config = dict(
    n_layer=15,
    d_model=160,
    n_head=2,
    n_kv_head=2,
    head_dim=64,
    d_mlp=512,
    vocab_size=2048,
    activation='swiglu',
    norm='rmsnorm',
    norm_place='pre',
    norm_eps=1e-06,
    positions='rope',
    rope_base=10000.0,
    rope_fraction=1.0,
    qk_norm=False,
    attn_scale=0.125,
    bias='none',
    tie_embeddings=False,
    parallel_block=False,
    extras=['local attention windows', 'gated attention', 'hashed n-gram embeddings', 'a smear gate', 'an embedding shortcut', 'learned residual scales', 'weighted sums over earlier layers', 'capped logits'],
    init='uniform',
    init_std_qkv=0.0395,
    init_std_o=0.0,
    init_std_up=0.0395,
    init_std_down=0.0,
    optimizer='muon_variant',
    lr=0.004,
    lr_mult_o=4.0,
    beta1=0.95,
    lr_head=0.00531,
    grad_clip=0.5,
    warmup_steps=200,
    schedule='wsd',
    decay_fraction=0.443,
    decay_shape='linear',
    final_lr_fraction=0.0,
    batch_tokens=[8192, 16384, 24576],
    seq_len=512,
    doc_mask=True,
    train_tokens=169500000,
    steps=10474,
    dataset='wikipedia_en',
)
Each number is 50 + 15 x the weight over its row's rms, rounded and kept within 0 to 99. Layers, rows and columns count from 0. The size before them is the row's rms in percent of the matrix's.

# layer 8 MLP gate, 512x160, rms 0.142, rows 215-244, columns 0-79
098:38 59 66 32 54 91 49 58 36 40 74 22 67 51 60 37 73 57 59 57 40 38 10 36 49 16 59 66 39 41 36 21 45 37 41 54 38 45 43 60 37 30 50 40 56 47 26 59 60 57 29 36 39 68 38 74 59 43 85 41 60 53 49 40 15 69 69 40 41 71 54 54 78 69 69 64 64 53 65 47
099:48 60 66 68 44 44 14 26 20 70 56 78 82 60 54 60 46 56 59 63 73 75 46 43 29 49 56 51 48 58 43 58 56 40 59 56 17 48 36 87 61 63 65 60 41 12 38 55 40 56 44 62 51 34 46 44 57 71 43 64 61 60 57 40 60 38 54 36 52 37 49 56 46 59 58 52 21 77 54 67
097:56 13 68 44 63 65 46 55 52 48 23 54 54 51 52 29 54 66 63 55 55 27 60 53 64 86 49 60 36 30 44 55 34 54 57 60 40 73 33 12 47 37 69 64 55 40 73 65 52 60 57 49 41 53 39 54 57 85 38 21 51 70 50 59 43 58 50 61 44 41 50 65 43 79 28 29 56 22 44 69
105:51 47 20 48 62 57 41 63 30 49 34 67 37 53 53 63 16 73 29 61 26 38 33 41 54 56 54 59 17 47 54 57 21 56 49 51 46 66 81 45 44 66 63 61 54 35 39 63 35 56 66 31 63 52 27 43 39 38 47 43 55 19 16 53 26 54 52 44 26 62 99 68 39 47 68 56 45 56 28 46
086:38 44 31 28 56 49 63 33 58 50 61 28 66 39 19 31 66 32 73 77 58 48 50 51 65 68 67 60 99 49 40 51 84 51 64 72 49 72 50 54 45 23 40 59 46 29 36 19 46 38 48 28 55 30 50 44 52 50 71 56 36 83 22 48 61 64 79 54 59 56 59 39 28 73 43 49 66 55 52 45
107:46 14 49 28 44 32 59 50 54 53 21 49 37 43 31 17 66 59 64 66 52 52 55 58 68 28 55 65 45 69 72 53 52 42 44 63 41 53 36 70 66 14 49 37 76 46 42 60 59 58 32 72 38 57 58 43 57 58 44 43 18 45 47 78 47 58 54 82 64 52 44 65 46 54 40 41 38 39 32 49
090:49 50 46 34 99 58 68 54 47 40 33 29 43 46 61 35 78 51 75 48 33 51 18 24 84 52 53 42 54 40 56 39 53 61 72 40 49 54 37 52 64 14 54 47 61 44 70 20 58 48 33 70 51 57 45 51 42 36 35 34 72 75 59 57 50 33 73 59 18 70 30 62 51 55 71 51 51 53 60 50
098:27 59 75 41 86 50 52 59 74 58 51 35 53 50 50 67 32 46 45 49 32 21 45 59 31 41 24 36 66 50 44 54 77 33 41 69 35 44 58 58 45 31 58 38 54 37 50 47 36 63 39 67 49 41 43 36 65 54 61 38 29 45 65 35 04 54 90 38 29 40 65 64 68 71 51 44 56 59 50 73
095:52 40 65 37 61 74 46 43 55 74 29 52 42 47 60 40 72 17 48 65 35 49 69 61 16 59 46 41 43 57 50 65 57 63 54 67 58 50 53 55 68 63 47 34 26 69 44 90 57 54 41 32 41 35 53 70 45 24 61 57 44 55 61 78 32 59 65 14 60 56 46 76 51 75 27 85 56 62 31 64
107:54 65 52 84 51 54 56 47 50 34 76 51 55 53 29 30 65 48 62 52 71 68 50 75 44 48 52 49 30 65 69 63 36 64 74 19 59 60 52 39 44 66 42 50 60 32 36 39 33 34 88 54 35 46 53 15 24 63 45 42 51 72 55 53 41 77 55 58 35 50 38 47 41 42 50 82 34 41 68 13
101:59 78 53 55 61 50 54 42 59 65 44 61 58 40 46 30 60 70 57 58 68 44 22 44 49 41 46 62 36 37 65 41 26 60 39 41 57 33 08 54 56 46 65 87 70 57 64 34 32 31 64 24 52 11 35 29 70 45 77 43 61 46 33 43 62 36 49 55 44 69 56 63 56 49 43 67 68 58 31 53
094:33 57 34 34 41 58 62 35 23 63 63 48 35 63 57 30 56 35 33 41 64 15 22 54 33 67 66 55 35 48 65 47 68 21 53 70 59 63 61 29 59 83 59 63 67 30 83 72 41 37 36 34 53 36 46 56 52 41 22 50 49 44 44 35 35 34 29 33 53 44 41 57 69 53 43 65 54 47 71 34
100:41 31 35 56 61 70 32 88 46 54 75 51 41 52 46 59 45 64 72 44 57 38 19 53 47 35 44 71 49 55 39 40 62 61 71 52 50 59 45 49 38 58 47 25 66 55 42 46 54 20 33 46 40 56 36 75 77 41 66 82 43 90 74 48 58 21 45 18 39 55 54 60 47 45 78 60 70 46 42 49
102:49 13 44 32 51 37 62 58 59 54 72 58 50 65 50 74 51 67 66 76 30 65 43 43 57 82 68 50 36 19 43 59 29 46 54 28 30 70 41 40 48 50 40 51 42 45 68 49 52 58 62 49 64 61 38 36 86 42 39 33 65 56 60 65 51 74 26 35 56 84 53 46 33 69 23 57 53 45 53 79
090:34 26 48 31 45 65 46 34 71 49 62 35 79 40 44 60 63 40 42 64 64 28 85 56 66 80 41 44 56 70 34 52 45 65 63 53 40 55 26 37 58 37 73 45 59 45 38 61 41 39 52 57 64 46 36 67 48 53 67 20 28 52 51 43 33 36 46 28 47 21 29 51 53 67 42 72 57 54 36 56
097:58 72 56 50 64 51 57 66 37 59 33 35 69 60 63 40 50 65 57 49 56 74 62 64 55 25 77 46 80 51 54 31 52 46 36 75 85 50 63 53 36 57 41 39 71 27 61 50 75 33 51 34 67 37 59 51 50 12 24 43 49 61 61 41 36 33 64 71 72 49 58 58 67 47 53 16 59 53 67 74
092:51 85 23 29 32 60 36 47 24 40 55 40 55 53 39 63 54 62 32 45 54 72 70 99 56 29 52 62 29 47 44 38 44 31 46 43 66 42 53 51 43 32 48 30 31 52 38 45 26 66 42 61 78 66 67 38 46 74 40 34 50 79 47 19 56 59 39 33 44 65 46 60 43 53 71 61 37 49 47 32
100:51 44 61 41 68 48 45 56 40 55 49 61 55 66 52 46 45 36 20 54 51 41 69 44 18 43 33 77 46 56 39 27 57 44 67 53 29 24 45 73 39 56 73 44 43 29 56 29 64 44 11 39 50 59 54 33 31 41 68 82 35 41 52 61 52 71 43 46 65 66 53 44 66 51 52 50 55 49 41 65
104:56 58 33 56 40 24 49 38 35 78 44 37 63 22 70 51 48 56 48 73 54 71 44 47 50 46 15 64 63 40 54 56 28 68 40 17 51 52 46 65 73 76 56 58 47 48 32 66 46 72 24 67 40 45 41 25 09 56 50 36 32 43 43 39 69 57 61 71 43 31 70 62 44 47 25 72 48 65 45 51
103:78 47 62 58 34 48 76 50 33 46 55 34 55 60 27 43 44 57 63 62 56 43 34 37 41 65 38 49 33 73 56 39 39 49 46 53 60 84 49 55 53 48 60 71 64 34 63 27 28 34 29 54 54 37 58 65 36 74 48 23 42 51 60 53 72 30 23 53 65 27 65 70 82 67 75 43 42 75 75 59
106:33 45 66 62 08 27 23 51 77 47 54 44 38 22 64 58 37 62 48 82 59 43 32 29 37 29 70 36 39 63 54 37 51 32 60 47 65 42 35 61 49 44 68 35 60 81 32 46 59 85 41 78 69 27 46 58 50 64 48 65 47 41 69 32 65 50 34 45 37 25 62 41 37 43 35 35 49 57 55 61
095:52 22 57 45 50 30 40 43 59 64 67 35 70 41 44 58 37 39 75 49 14 48 29 32 56 49 47 58 29 45 67 46 54 92 54 50 50 36 68 31 39 64 56 11 22 53 78 61 50 77 48 60 59 31 53 39 55 55 32 27 54 55 38 31 45 40 69 44 47 39 49 55 60 43 76 57 40 62 58 27
107:47 57 57 76 48 64 28 66 70 62 46 65 48 53 42 44 41 63 52 51 58 63 64 59 60 51 54 50 34 74 45 47 53 59 24 47 58 64 34 40 67 65 45 53 20 49 49 33 47 91 61 30 60 66 26 48 58 36 60 36 72 86 55 44 42 39 30 51 46 56 58 53 30 79 45 83 31 62 37 66
098:45 69 30 60 54 46 39 38 60 26 48 48 37 32 46 98 63 32 76 69 28 44 46 39 48 78 43 74 70 49 51 51 72 57 63 77 62 33 36 30 58 54 40 56 58 35 57 52 23 38 90 48 49 50 61 67 32 46 50 45 57 36 39 53 36 53 29 50 60 46 73 47 39 29 53 54 41 62 44 61
100:63 38 42 60 41 70 17 33 37 38 32 48 46 40 46 76 60 45 44 31 71 63 73 53 34 70 38 42 31 19 89 62 32 46 56 74 17 24 32 27 37 58 43 79 42 34 59 36 81 59 47 53 39 47 54 63 40 31 24 56 59 51 44 29 53 48 57 75 53 29 54 30 63 62 56 65 53 40 34 64
104:40 57 41 25 44 49 52 39 60 48 60 49 63 48 67 48 47 77 34 66 29 65 48 42 40 48 51 50 37 31 24 56 36 48 16 47 48 49 55 72 71 68 26 68 45 42 41 56 81 18 42 57 41 42 27 48 39 53 52 24 37 42 85 45 72 46 33 54 55 31 61 33 55 65 35 61 65 73 38 54
107:52 69 32 41 35 39 56 55 34 63 23 61 44 72 35 49 71 46 30 60 50 31 35 65 67 72 79 70 30 46 88 51 55 52 68 53 28 39 32 46 42 29 47 34 76 72 37 61 54 64 49 30 43 46 49 48 80 34 61 41 38 40 67 28 26 34 26 44 13 35 72 47 32 39 41 45 31 42 33 44
111:76 66 24 44 65 48 51 50 48 65 46 39 68 54 49 68 44 50 64 62 69 57 32 46 66 73 33 35 39 35 08 60 57 44 35 45 78 54 43 33 61 37 50 71 42 67 60 28 70 60 46 53 48 42 37 60 75 26 59 52 50 48 42 50 48 36 44 73 42 63 48 71 73 68 65 23 56 24 45 21
104:53 86 42 55 46 41 60 41 69 14 27 26 32 57 41 37 48 55 67 35 40 37 46 53 46 34 52 50 60 48 55 53 78 57 42 57 52 68 49 36 70 54 57 49 43 45 48 50 75 50 61 71 39 69 42 66 52 37 37 56 43 51 59 45 55 33 71 30 44 58 52 40 44 54 34 57 65 67 52 22
107:45 70 58 41 47 64 56 35 58 42 58 49 47 42 27 52 44 51 40 40 43 69 30 48 19 66 46 79 27 30 53 29 57 46 53 48 63 38 66 57 69 58 52 70 44 56 56 40 60 58 33 63 32 78 54 43 30 65 31 85 38 32 57 27 11 65 49 61 42 41 31 53 71 64 41 46 35 64 52 61
# layer 8 MLP up, 512x160, rms 0.151, rows 215-243, columns 0-79
103:61 48 65 60 50 55 24 66 39 48 33 28 75 80 37 64 58 57 62 14 52 55 46 38 39 49 22 59 21 29 71 44 39 56 48 55 23 46 37 50 61 48 49 53 45 17 42 49 63 57 54 54 35 13 62 48 50 49 39 45 49 68 52 35 25 27 65 50 43 30 46 45 53 51 77 42 50 65 64 54
105:62 66 71 45 58 40 40 67 55 61 47 34 59 38 55 44 47 53 68 53 92 78 37 39 36 30 66 61 42 46 64 52 37 79 40 38 20 55 29 52 70 58 63 65 26 68 52 50 51 36 41 59 52 44 38 25 48 93 52 59 65 37 57 52 52 33 26 28 56 47 68 58 72 52 37 43 35 41 85 37
098:31 48 60 39 61 26 68 64 20 47 10 47 28 44 26 40 36 28 57 13 56 37 51 64 43 13 55 58 61 31 75 51 58 52 23 64 50 55 48 38 39 68 54 47 47 49 25 43 43 46 57 50 36 38 69 55 52 44 45 57 33 92 60 54 41 51 46 45 58 10 71 38 37 45 46 78 69 72 74 17
117:43 29 47 56 52 57 60 54 47 16 51 45 38 62 64 51 49 34 53 63 40 59 58 38 68 54 42 60 32 43 77 57 56 44 60 60 74 83 60 38 28 50 18 46 37 21 48 55 27 53 44 54 36 43 53 36 51 40 44 62 44 58 57 65 37 53 52 10 34 69 38 33 33 70 36 80 70 55 61 22
093:49 51 47 34 73 61 32 53 33 52 69 53 54 59 62 42 57 50 48 70 47 57 53 23 59 41 47 48 48 48 16 52 43 56 63 39 54 57 50 37 21 70 27 63 74 57 81 49 66 35 56 19 30 52 41 36 46 32 56 46 59 34 41 69 40 57 69 44 50 62 37 50 57 96 47 49 52 35 40 42
109:28 60 65 42 56 49 19 62 58 54 61 69 49 58 65 47 35 33 35 71 52 45 24 28 30 74 49 68 45 35 51 61 58 79 42 49 35 59 61 29 41 76 33 51 18 47 36 43 55 42 51 48 51 59 59 60 42 63 76 47 52 52 36 38 54 38 74 51 41 50 29 60 46 27 51 58 57 74 64 57
100:70 76 46 60 55 56 66 68 58 54 48 58 64 50 40 27 52 39 41 66 70 55 51 68 21 59 28 53 59 54 41 74 45 49 46 65 65 47 26 58 52 56 74 41 61 48 47 47 52 52 69 34 63 66 52 31 59 58 93 73 64 51 55 63 48 55 26 51 80 38 65 53 35 49 53 27 58 38 61 62
097:61 49 38 71 18 49 75 51 56 34 62 58 39 40 32 51 51 50 17 45 60 82 64 63 64 64 57 45 53 59 43 75 44 57 61 37 47 42 49 36 18 52 60 73 48 61 61 62 84 47 60 29 35 53 17 68 38 37 58 75 63 51 36 75 80 55 26 73 36 60 44 63 10 49 26 70 24 26 70 44
103:55 54 34 67 44 58 25 67 58 53 73 37 57 70 73 34 34 60 35 36 45 53 52 27 32 86 79 32 32 57 36 46 47 24 60 62 43 27 42 35 71 41 68 32 48 65 78 49 64 51 46 66 48 31 58 63 35 35 49 63 53 65 51 46 50 70 56 53 61 19 40 16 52 64 47 39 61 70 45 77
110:33 54 51 57 47 36 28 61 42 49 67 41 44 71 59 43 27 59 46 53 34 46 46 78 44 48 53 43 71 67 48 46 27 59 20 58 38 50 70 64 50 19 69 48 06 61 28 56 62 64 53 70 51 59 58 52 79 53 61 24 56 38 49 40 24 29 56 29 58 44 90 35 41 47 34 25 60 47 52 52
096:24 37 59 46 56 51 67 51 30 59 18 43 85 35 42 28 49 27 42 53 70 34 41 42 70 65 71 35 43 29 80 30 27 34 44 53 71 49 52 56 38 17 48 59 40 42 50 19 32 51 41 58 19 42 37 31 57 58 69 43 35 75 34 47 70 56 49 57 72 49 50 41 26 49 60 53 60 45 56 24
092:62 41 38 63 54 34 41 47 29 52 49 42 45 65 56 28 60 38 26 42 32 40 21 62 44 44 76 44 19 76 37 53 61 22 66 17 75 63 75 54 47 70 57 53 52 34 47 53 47 32 25 40 53 59 50 64 62 55 24 51 46 49 51 38 49 31 47 49 51 68 58 48 82 41 51 63 53 50 59 65
094:59 60 39 28 59 67 55 42 84 51 62 54 72 50 64 78 53 65 67 68 59 29 29 26 49 53 26 66 68 62 49 19 63 28 62 39 28 64 59 65 43 46 54 39 68 54 50 36 53 33 32 32 54 55 49 47 73 44 38 46 30 57 64 39 62 39 48 22 50 44 47 61 60 52 59 93 67 23 26 53
102:63 51 50 60 51 58 48 49 57 78 56 39 31 56 48 46 33 18 70 58 49 60 50 52 44 31 39 38 67 70 46 33 81 53 32 44 57 39 42 66 60 31 65 66 55 65 38 39 65 63 05 47 50 54 40 35 50 44 40 69 53 54 36 38 36 48 48 62 24 26 31 47 69 13 55 72 73 53 25 33
097:54 57 46 65 70 40 94 45 43 29 27 38 62 38 60 46 39 51 64 27 45 86 40 26 60 24 68 50 66 43 62 67 75 50 42 31 41 35 78 46 45 47 35 76 54 60 57 31 54 32 42 33 49 46 41 46 64 41 56 66 43 24 33 57 47 60 75 38 59 74 71 49 49 37 36 39 61 55 55 51
103:16 38 47 45 72 42 49 53 42 71 59 60 63 61 31 58 34 22 48 55 78 43 61 74 62 66 71 34 52 45 56 53 54 30 61 66 60 50 43 81 60 45 42 14 33 43 51 61 65 53 79 60 56 35 53 67 43 46 50 26 49 24 51 70 28 84 62 53 52 52 39 51 26 37 50 58 45 86 88 52
099:37 29 78 20 80 55 30 43 54 53 39 36 63 65 60 49 66 52 44 57 69 49 67 37 63 63 96 69 54 47 61 54 65 65 61 49 56 56 60 42 42 36 47 47 62 45 54 48 41 45 42 70 54 29 63 33 17 31 70 47 52 29 56 52 56 50 62 54 43 27 63 73 31 46 59 40 59 44 46 64
095:61 60 54 88 74 50 63 59 58 58 89 58 57 48 65 42 60 60 60 59 66 52 33 58 54 45 45 23 45 41 42 53 27 57 47 61 54 32 59 55 59 69 54 54 39 60 17 72 58 37 60 61 33 49 41 76 76 51 37 65 61 33 23 69 32 21 28 58 21 60 27 72 31 32 50 44 54 38 53 50
095:52 46 36 62 44 52 47 39 41 53 67 76 70 65 33 28 12 55 39 51 54 40 41 42 35 36 71 46 45 51 52 52 71 36 62 80 64 57 72 43 50 63 47 27 47 41 56 63 54 47 65 34 72 61 40 54 77 49 68 55 57 51 42 56 22 53 52 25 65 51 51 43 77 43 31 73 48 37 63 70
101:15 60 48 67 62 66 41 63 58 38 34 67 50 39 64 61 64 65 29 35 38 64 69 54 72 29 70 51 65 29 35 62 78 54 48 64 29 16 63 67 46 57 52 71 26 58 46 57 50 69 58 36 59 66 33 33 57 28 45 71 34 59 36 45 29 69 78 56 43 64 44 40 39 34 38 50 69 42 30 36
097:35 69 67 40 61 30 40 43 50 48 57 41 58 48 65 86 64 27 65 63 47 38 26 48 43 47 44 61 86 39 64 53 57 43 53 37 48 68 65 63 87 53 50 30 52 43 58 49 41 74 50 74 47 58 51 47 57 54 31 58 63 57 48 60 48 56 54 51 44 68 45 13 65 34 52 55 29 39 45 34
093:42 39 30 35 56 69 57 48 37 59 72 32 27 89 57 58 68 44 39 66 36 38 51 60 42 40 32 38 59 55 55 63 51 52 56 81 36 23 62 57 43 60 48 54 72 49 48 25 71 40 37 52 44 38 45 41 68 61 56 80 37 60 53 67 42 47 56 64 76 67 47 17 44 55 41 77 15 18 47 39
106:53 73 39 55 38 58 73 37 47 53 53 58 47 70 42 49 58 59 68 60 51 45 50 64 52 75 64 56 45 29 59 48 52 30 61 66 48 34 54 59 47 42 41 65 61 41 56 60 37 28 35 48 45 66 92 51 21 40 28 37 40 41 38 56 50 61 64 14 78 52 30 65 50 32 54 72 85 53 57 70
104:38 46 33 28 60 31 36 48 66 78 49 48 39 49 39 58 54 44 53 50 32 34 49 39 59 30 30 64 26 69 63 44 47 56 47 62 65 52 38 53 61 65 51 54 48 32 48 39 55 63 93 34 36 62 52 62 62 53 38 51 36 41 53 23 45 42 30 20 54 36 91 53 55 48 48 40 52 72 51 64
100:33 41 32 38 52 41 32 39 59 63 42 41 55 15 74 66 47 49 60 21 61 37 30 41 36 51 59 66 56 38 49 47 30 51 12 41 61 52 62 46 36 39 25 44 67 51 69 54 48 50 45 76 53 09 43 55 44 73 36 53 58 39 65 41 45 87 40 47 25 39 47 60 44 35 72 80 64 72 58 83
099:58 45 58 47 41 27 37 48 66 51 40 61 42 49 31 51 46 31 36 21 71 48 50 50 65 62 29 31 73 76 51 38 67 67 55 69 40 41 68 50 31 51 56 43 49 48 59 62 44 76 54 56 62 55 57 58 63 22 33 56 32 61 29 58 15 34 70 58 79 55 37 74 65 44 60 40 36 42 67 69
107:32 69 25 68 43 55 32 76 62 50 61 64 66 43 58 63 22 48 39 23 47 64 60 50 30 55 59 43 50 49 50 43 61 59 17 56 63 51 72 70 41 81 36 56 53 43 17 58 47 40 71 53 47 60 39 51 45 72 61 62 70 20 53 51 71 64 60 46 56 66 50 40 79 41 59 43 56 11 46 66
098:52 57 63 70 44 32 31 75 58 33 45 69 30 66 59 61 46 54 37 56 58 29 77 35 18 38 55 62 48 68 71 40 45 57 52 35 50 56 58 57 56 70 42 47 63 63 46 48 38 75 44 55 58 51 54 42 27 54 22 61 74 99 44 81 62 69 70 27 50 36 52 33 64 27 40 70 54 55 38 72
104:56 68 16 49 71 68 56 57 71 23 57 50 65 77 62 67 42 67 75 76 57 49 18 43 39 30 42 21 69 58 64 83 53 60 38 44 40 67 53 65 78 53 76 38 50 37 50 53 64 62 58 65 29 56 50 57 49 63 27 58 40 45 60 60 47 65 47 75 45 67 33 50 18 67 42 37 72 57 52 35
# layer 8 MLP down (transposed), 512x160, rms 0.0427, rows 215-243, columns 0-79
090:44 50 40 59 46 20 26 38 44 60 20 24 51 53 38 49 32 41 39 27 35 46 68 31 65 32 35 48 38 53 91 54 50 55 65 60 50 49 54 56 40 64 64 53 39 48 50 45 55 63 22 40 43 59 51 39 27 28 51 39 50 65 41 66 36 38 45 39 30 44 37 52 49 46 53 56 43 36 14 15
099:62 41 35 52 66 37 43 44 22 28 42 64 39 55 55 33 62 54 45 53 56 48 47 48 31 30 44 61 82 55 50 66 47 67 53 52 39 32 28 36 39 70 49 57 58 43 35 44 28 30 64 32 39 29 36 32 67 57 57 42 48 49 35 36 59 44 51 62 29 52 50 44 70 36 51 64 66 67 77 75
095:41 54 41 55 58 46 65 64 39 54 59 41 59 36 81 56 53 27 34 63 13 76 26 27 44 60 62 49 37 52 57 17 65 35 55 50 67 75 69 57 50 77 37 58 56 59 18 57 69 44 55 56 40 83 52 52 58 30 57 67 38 49 70 43 64 56 71 29 78 74 57 22 49 57 43 69 44 52 44 43
111:56 67 52 55 78 78 21 42 62 37 54 44 48 66 50 56 37 49 53 57 57 31 71 56 59 44 72 48 30 52 42 43 22 53 53 50 39 39 71 82 62 49 50 54 82 14 63 66 53 39 64 48 56 48 42 48 49 54 50 48 63 40 29 46 53 61 25 50 31 60 48 66 46 23 52 72 39 55 49 49
104:42 62 54 32 58 36 64 35 60 56 51 62 31 25 38 50 74 33 52 36 57 60 26 66 30 72 37 59 69 65 42 56 64 76 33 56 52 60 63 43 31 31 39 51 48 58 63 52 55 49 49 34 62 52 56 62 37 41 25 51 60 37 63 52 61 27 49 71 50 62 49 56 78 46 65 40 40 25 51 40
102:53 47 59 59 48 33 48 60 09 57 32 30 36 37 56 52 55 28 53 55 89 40 21 56 38 53 32 63 66 83 43 55 61 55 37 63 31 44 39 38 41 33 34 83 22 74 41 47 60 59 84 57 61 42 30 45 38 28 59 39 47 39 50 46 49 56 71 58 46 62 42 44 60 51 37 39 38 27 38 43
101:55 58 55 20 46 52 16 42 25 54 61 53 44 62 41 75 11 52 46 45 65 65 59 56 76 56 63 36 52 55 45 50 52 48 53 28 52 64 50 77 63 48 38 58 70 66 72 55 51 20 32 34 50 80 84 49 66 65 88 83 50 46 54 37 44 31 61 87 38 55 46 36 74 54 55 69 54 46 36 36
092:48 47 59 06 41 66 56 52 66 44 71 41 36 77 31 18 64 52 45 24 75 61 53 38 24 64 32 58 51 72 28 51 38 63 61 38 35 48 39 48 44 49 42 44 60 60 40 57 71 35 46 37 48 61 71 43 55 64 42 56 58 79 57 50 49 26 63 68 62 55 51 31 69 29 35 50 38 38 61 92
103:53 12 50 53 47 46 60 59 67 57 32 60 64 54 45 54 57 41 63 45 67 57 56 54 35 62 58 63 61 50 63 57 37 32 41 59 57 41 61 63 28 67 45 52 54 55 44 06 37 45 16 53 63 55 33 59 53 50 40 35 31 49 52 35 55 60 49 42 63 63 64 31 31 46 05 49 73 58 41 49
103:17 71 67 65 77 42 48 53 58 46 38 55 49 48 46 47 43 59 49 49 96 52 52 47 40 70 29 59 47 65 57 58 61 59 65 62 16 55 18 60 42 33 70 54 49 57 33 53 67 56 67 54 47 24 45 47 42 54 39 61 34 62 45 39 49 37 46 22 25 41 13 53 54 37 54 61 51 32 66 59
097:57 52 44 19 51 52 44 64 47 69 46 42 53 47 11 58 41 46 51 44 40 18 58 35 50 43 52 27 27 71 31 78 30 41 49 59 39 58 54 70 47 52 73 62 59 44 65 68 60 19 71 71 61 61 46 58 37 57 56 56 64 69 58 36 31 29 56 34 63 54 17 80 60 48 45 39 62 29 55 73
120:52 44 44 30 59 56 61 58 39 39 29 27 54 80 45 64 22 41 69 38 32 21 79 59 68 55 39 36 48 45 49 40 32 46 52 56 62 35 69 73 56 44 65 58 62 45 48 50 54 50 53 40 41 66 41 93 30 48 38 64 57 48 55 32 50 55 61 46 41 28 44 45 23 33 42 58 71 41 74 44
088:38 61 42 81 51 50 61 37 51 51 76 53 47 81 56 27 59 56 40 28 61 47 77 75 35 57 48 45 48 62 52 44 45 76 26 45 47 29 47 26 19 39 55 62 49 49 61 20 35 70 37 61 58 31 49 47 07 44 28 32 66 39 52 52 45 47 14 60 76 37 30 32 45 34 59 26 53 20 48 62
106:44 24 60 58 38 15 71 45 34 20 50 48 66 28 46 67 67 34 67 43 58 31 44 59 59 31 44 52 52 64 50 31 64 80 41 65 48 75 43 59 29 54 34 69 69 66 58 44 82 71 59 64 53 52 47 57 55 49 24 50 57 55 27 56 25 64 47 31 61 57 50 50 53 65 65 27 54 51 41 43
088:35 63 47 56 38 53 38 44 48 51 60 61 58 54 37 62 60 44 37 60 37 63 37 19 70 41 54 19 33 37 61 59 58 85 51 32 64 43 33 51 33 27 53 51 47 48 34 43 42 25 55 59 77 62 46 56 44 52 37 81 46 61 36 51 31 62 43 69 46 67 46 51 68 50 58 19 49 41 47 45
096:51 46 37 44 58 49 65 51 18 44 26 44 61 27 46 52 46 51 68 44 13 67 55 81 31 67 23 51 62 55 49 55 39 39 58 57 51 73 34 41 58 40 57 50 52 57 27 44 35 52 54 39 05 56 26 38 56 43 80 71 23 64 55 39 32 43 39 35 34 66 58 30 57 37 45 61 44 73 54 42
105:39 39 56 61 27 70 63 64 75 30 45 34 57 28 50 37 29 64 55 52 48 08 73 17 47 49 32 35 49 74 38 60 37 52 56 52 68 47 42 60 36 77 60 64 57 57 60 40 57 26 47 44 60 58 26 25 66 48 46 42 61 62 58 63 19 41 50 68 33 48 55 45 61 49 20 40 75 67 41 55
095:44 59 49 40 12 78 31 30 59 45 29 33 29 42 50 63 75 45 88 34 60 72 70 86 34 53 79 35 56 58 48 52 43 45 48 33 39 46 64 58 39 78 37 32 61 37 56 76 53 71 56 54 46 48 65 81 28 23 57 75 70 41 56 29 44 59 73 34 45 29 58 45 45 41 39 42 57 32 67 54
109:65 50 60 77 56 41 39 41 61 62 40 53 77 20 57 66 67 57 50 51 68 93 21 49 52 88 56 61 50 81 46 47 64 73 59 42 25 39 53 88 31 14 36 37 51 37 56 48 46 42 58 62 47 45 39 09 67 56 58 75 46 48 48 39 42 51 64 47 35 65 35 57 59 51 72 30 39 54 71 56
105:58 47 50 59 43 15 36 42 53 34 30 41 74 64 44 38 72 68 62 34 54 74 39 51 31 46 70 44 38 59 55 25 64 61 47 38 24 66 67 74 49 70 52 34 49 58 25 46 59 57 55 44 37 32 41 40 69 57 28 58 42 54 58 53 52 23 62 32 82 50 23 33 54 54 47 61 45 43 44 41
102:53 46 47 80 44 45 13 63 32 42 68 73 46 53 52 62 58 69 55 48 37 90 47 58 37 25 57 45 45 58 58 51 41 32 72 54 51 63 52 52 28 46 29 39 29 67 51 75 78 63 45 60 63 56 66 45 17 44 68 65 61 69 63 58 56 42 58 54 24 55 47 55 72 32 51 26 49 36 58 58
090:62 57 25 70 86 43 73 57 45 42 44 93 72 45 58 69 60 52 64 46 66 44 52 70 50 45 71 58 43 79 56 40 38 58 22 65 36 20 58 43 60 42 79 18 44 50 47 58 75 46 48 52 71 51 27 35 53 53 65 39 47 45 38 37 34 50 30 57 64 70 51 52 38 51 54 35 43 49 41 56
124:55 45 29 67 65 64 56 41 47 33 58 59 65 62 65 37 39 66 44 45 41 33 37 33 30 49 65 74 32 37 35 47 42 43 49 53 63 25 42 51 69 12 45 49 76 53 27 67 49 68 55 59 44 40 16 46 38 36 25 71 42 38 51 66 27 74 61 58 56 67 45 32 67 40 48 21 38 65 50 48
122:73 75 58 56 47 62 57 47 20 71 50 57 58 57 69 37 35 48 33 21 57 53 50 44 46 46 35 32 28 38 38 75 51 58 39 54 32 61 82 52 32 61 25 46 51 81 39 60 64 43 21 63 68 40 29 27 66 41 47 39 29 56 58 26 52 50 59 67 53 69 25 59 42 60 58 19 51 38 60 38
088:47 56 47 49 62 61 48 38 78 71 78 45 74 80 51 60 54 40 37 71 59 37 66 52 43 20 27 65 68 19 29 61 81 23 50 54 28 77 60 40 72 70 61 62 62 41 25 37 57 51 46 64 39 68 82 48 36 63 69 55 43 48 33 37 35 27 49 49 57 52 31 48 66 28 43 66 56 57 41 59
109:53 38 37 51 45 53 76 38 46 45 63 54 40 41 71 57 49 55 50 46 42 33 36 41 65 49 68 36 49 49 39 61 49 25 55 78 39 30 39 74 46 50 50 39 80 68 62 41 62 58 87 32 53 26 48 18 74 33 58 79 44 51 62 48 32 41 28 66 13 57 46 61 48 56 64 49 56 43 82 37
100:47 41 36 56 50 61 61 47 88 65 78 68 60 57 53 42 72 47 52 68 54 50 38 42 46 62 57 36 68 48 28 17 49 33 66 29 59 38 50 48 46 53 77 39 23 54 35 64 38 54 64 52 54 64 53 46 44 37 67 62 48 25 70 60 68 42 70 48 40 41 50 49 51 59 69 54 56 36 29 46
103:53 54 64 58 57 61 77 44 31 60 58 56 37 61 67 27 68 80 35 33 48 36 33 49 44 47 47 43 48 49 59 59 40 08 68 41 46 58 32 44 39 54 69 47 28 49 37 83 42 70 49 77 43 30 22 53 34 39 57 44 49 54 52 37 55 36 34 43 40 41 58 35 11 58 53 52 44 83 26 64
092:44 49 48 53 54 55 31 72 50 57 74 42 62 52 43 52 37 41 45 40 24 49 31 60 69 49 52 31 52 65 78 66 46 45 67 87 52 84 57 51 53 56 81 24 55 63 37 57 51 45 38 43 23 43 57 53 67 51 44 67 39 16 49 62 70 51 77 57 50 34 51 39 53 41 38 61 39 53 51 41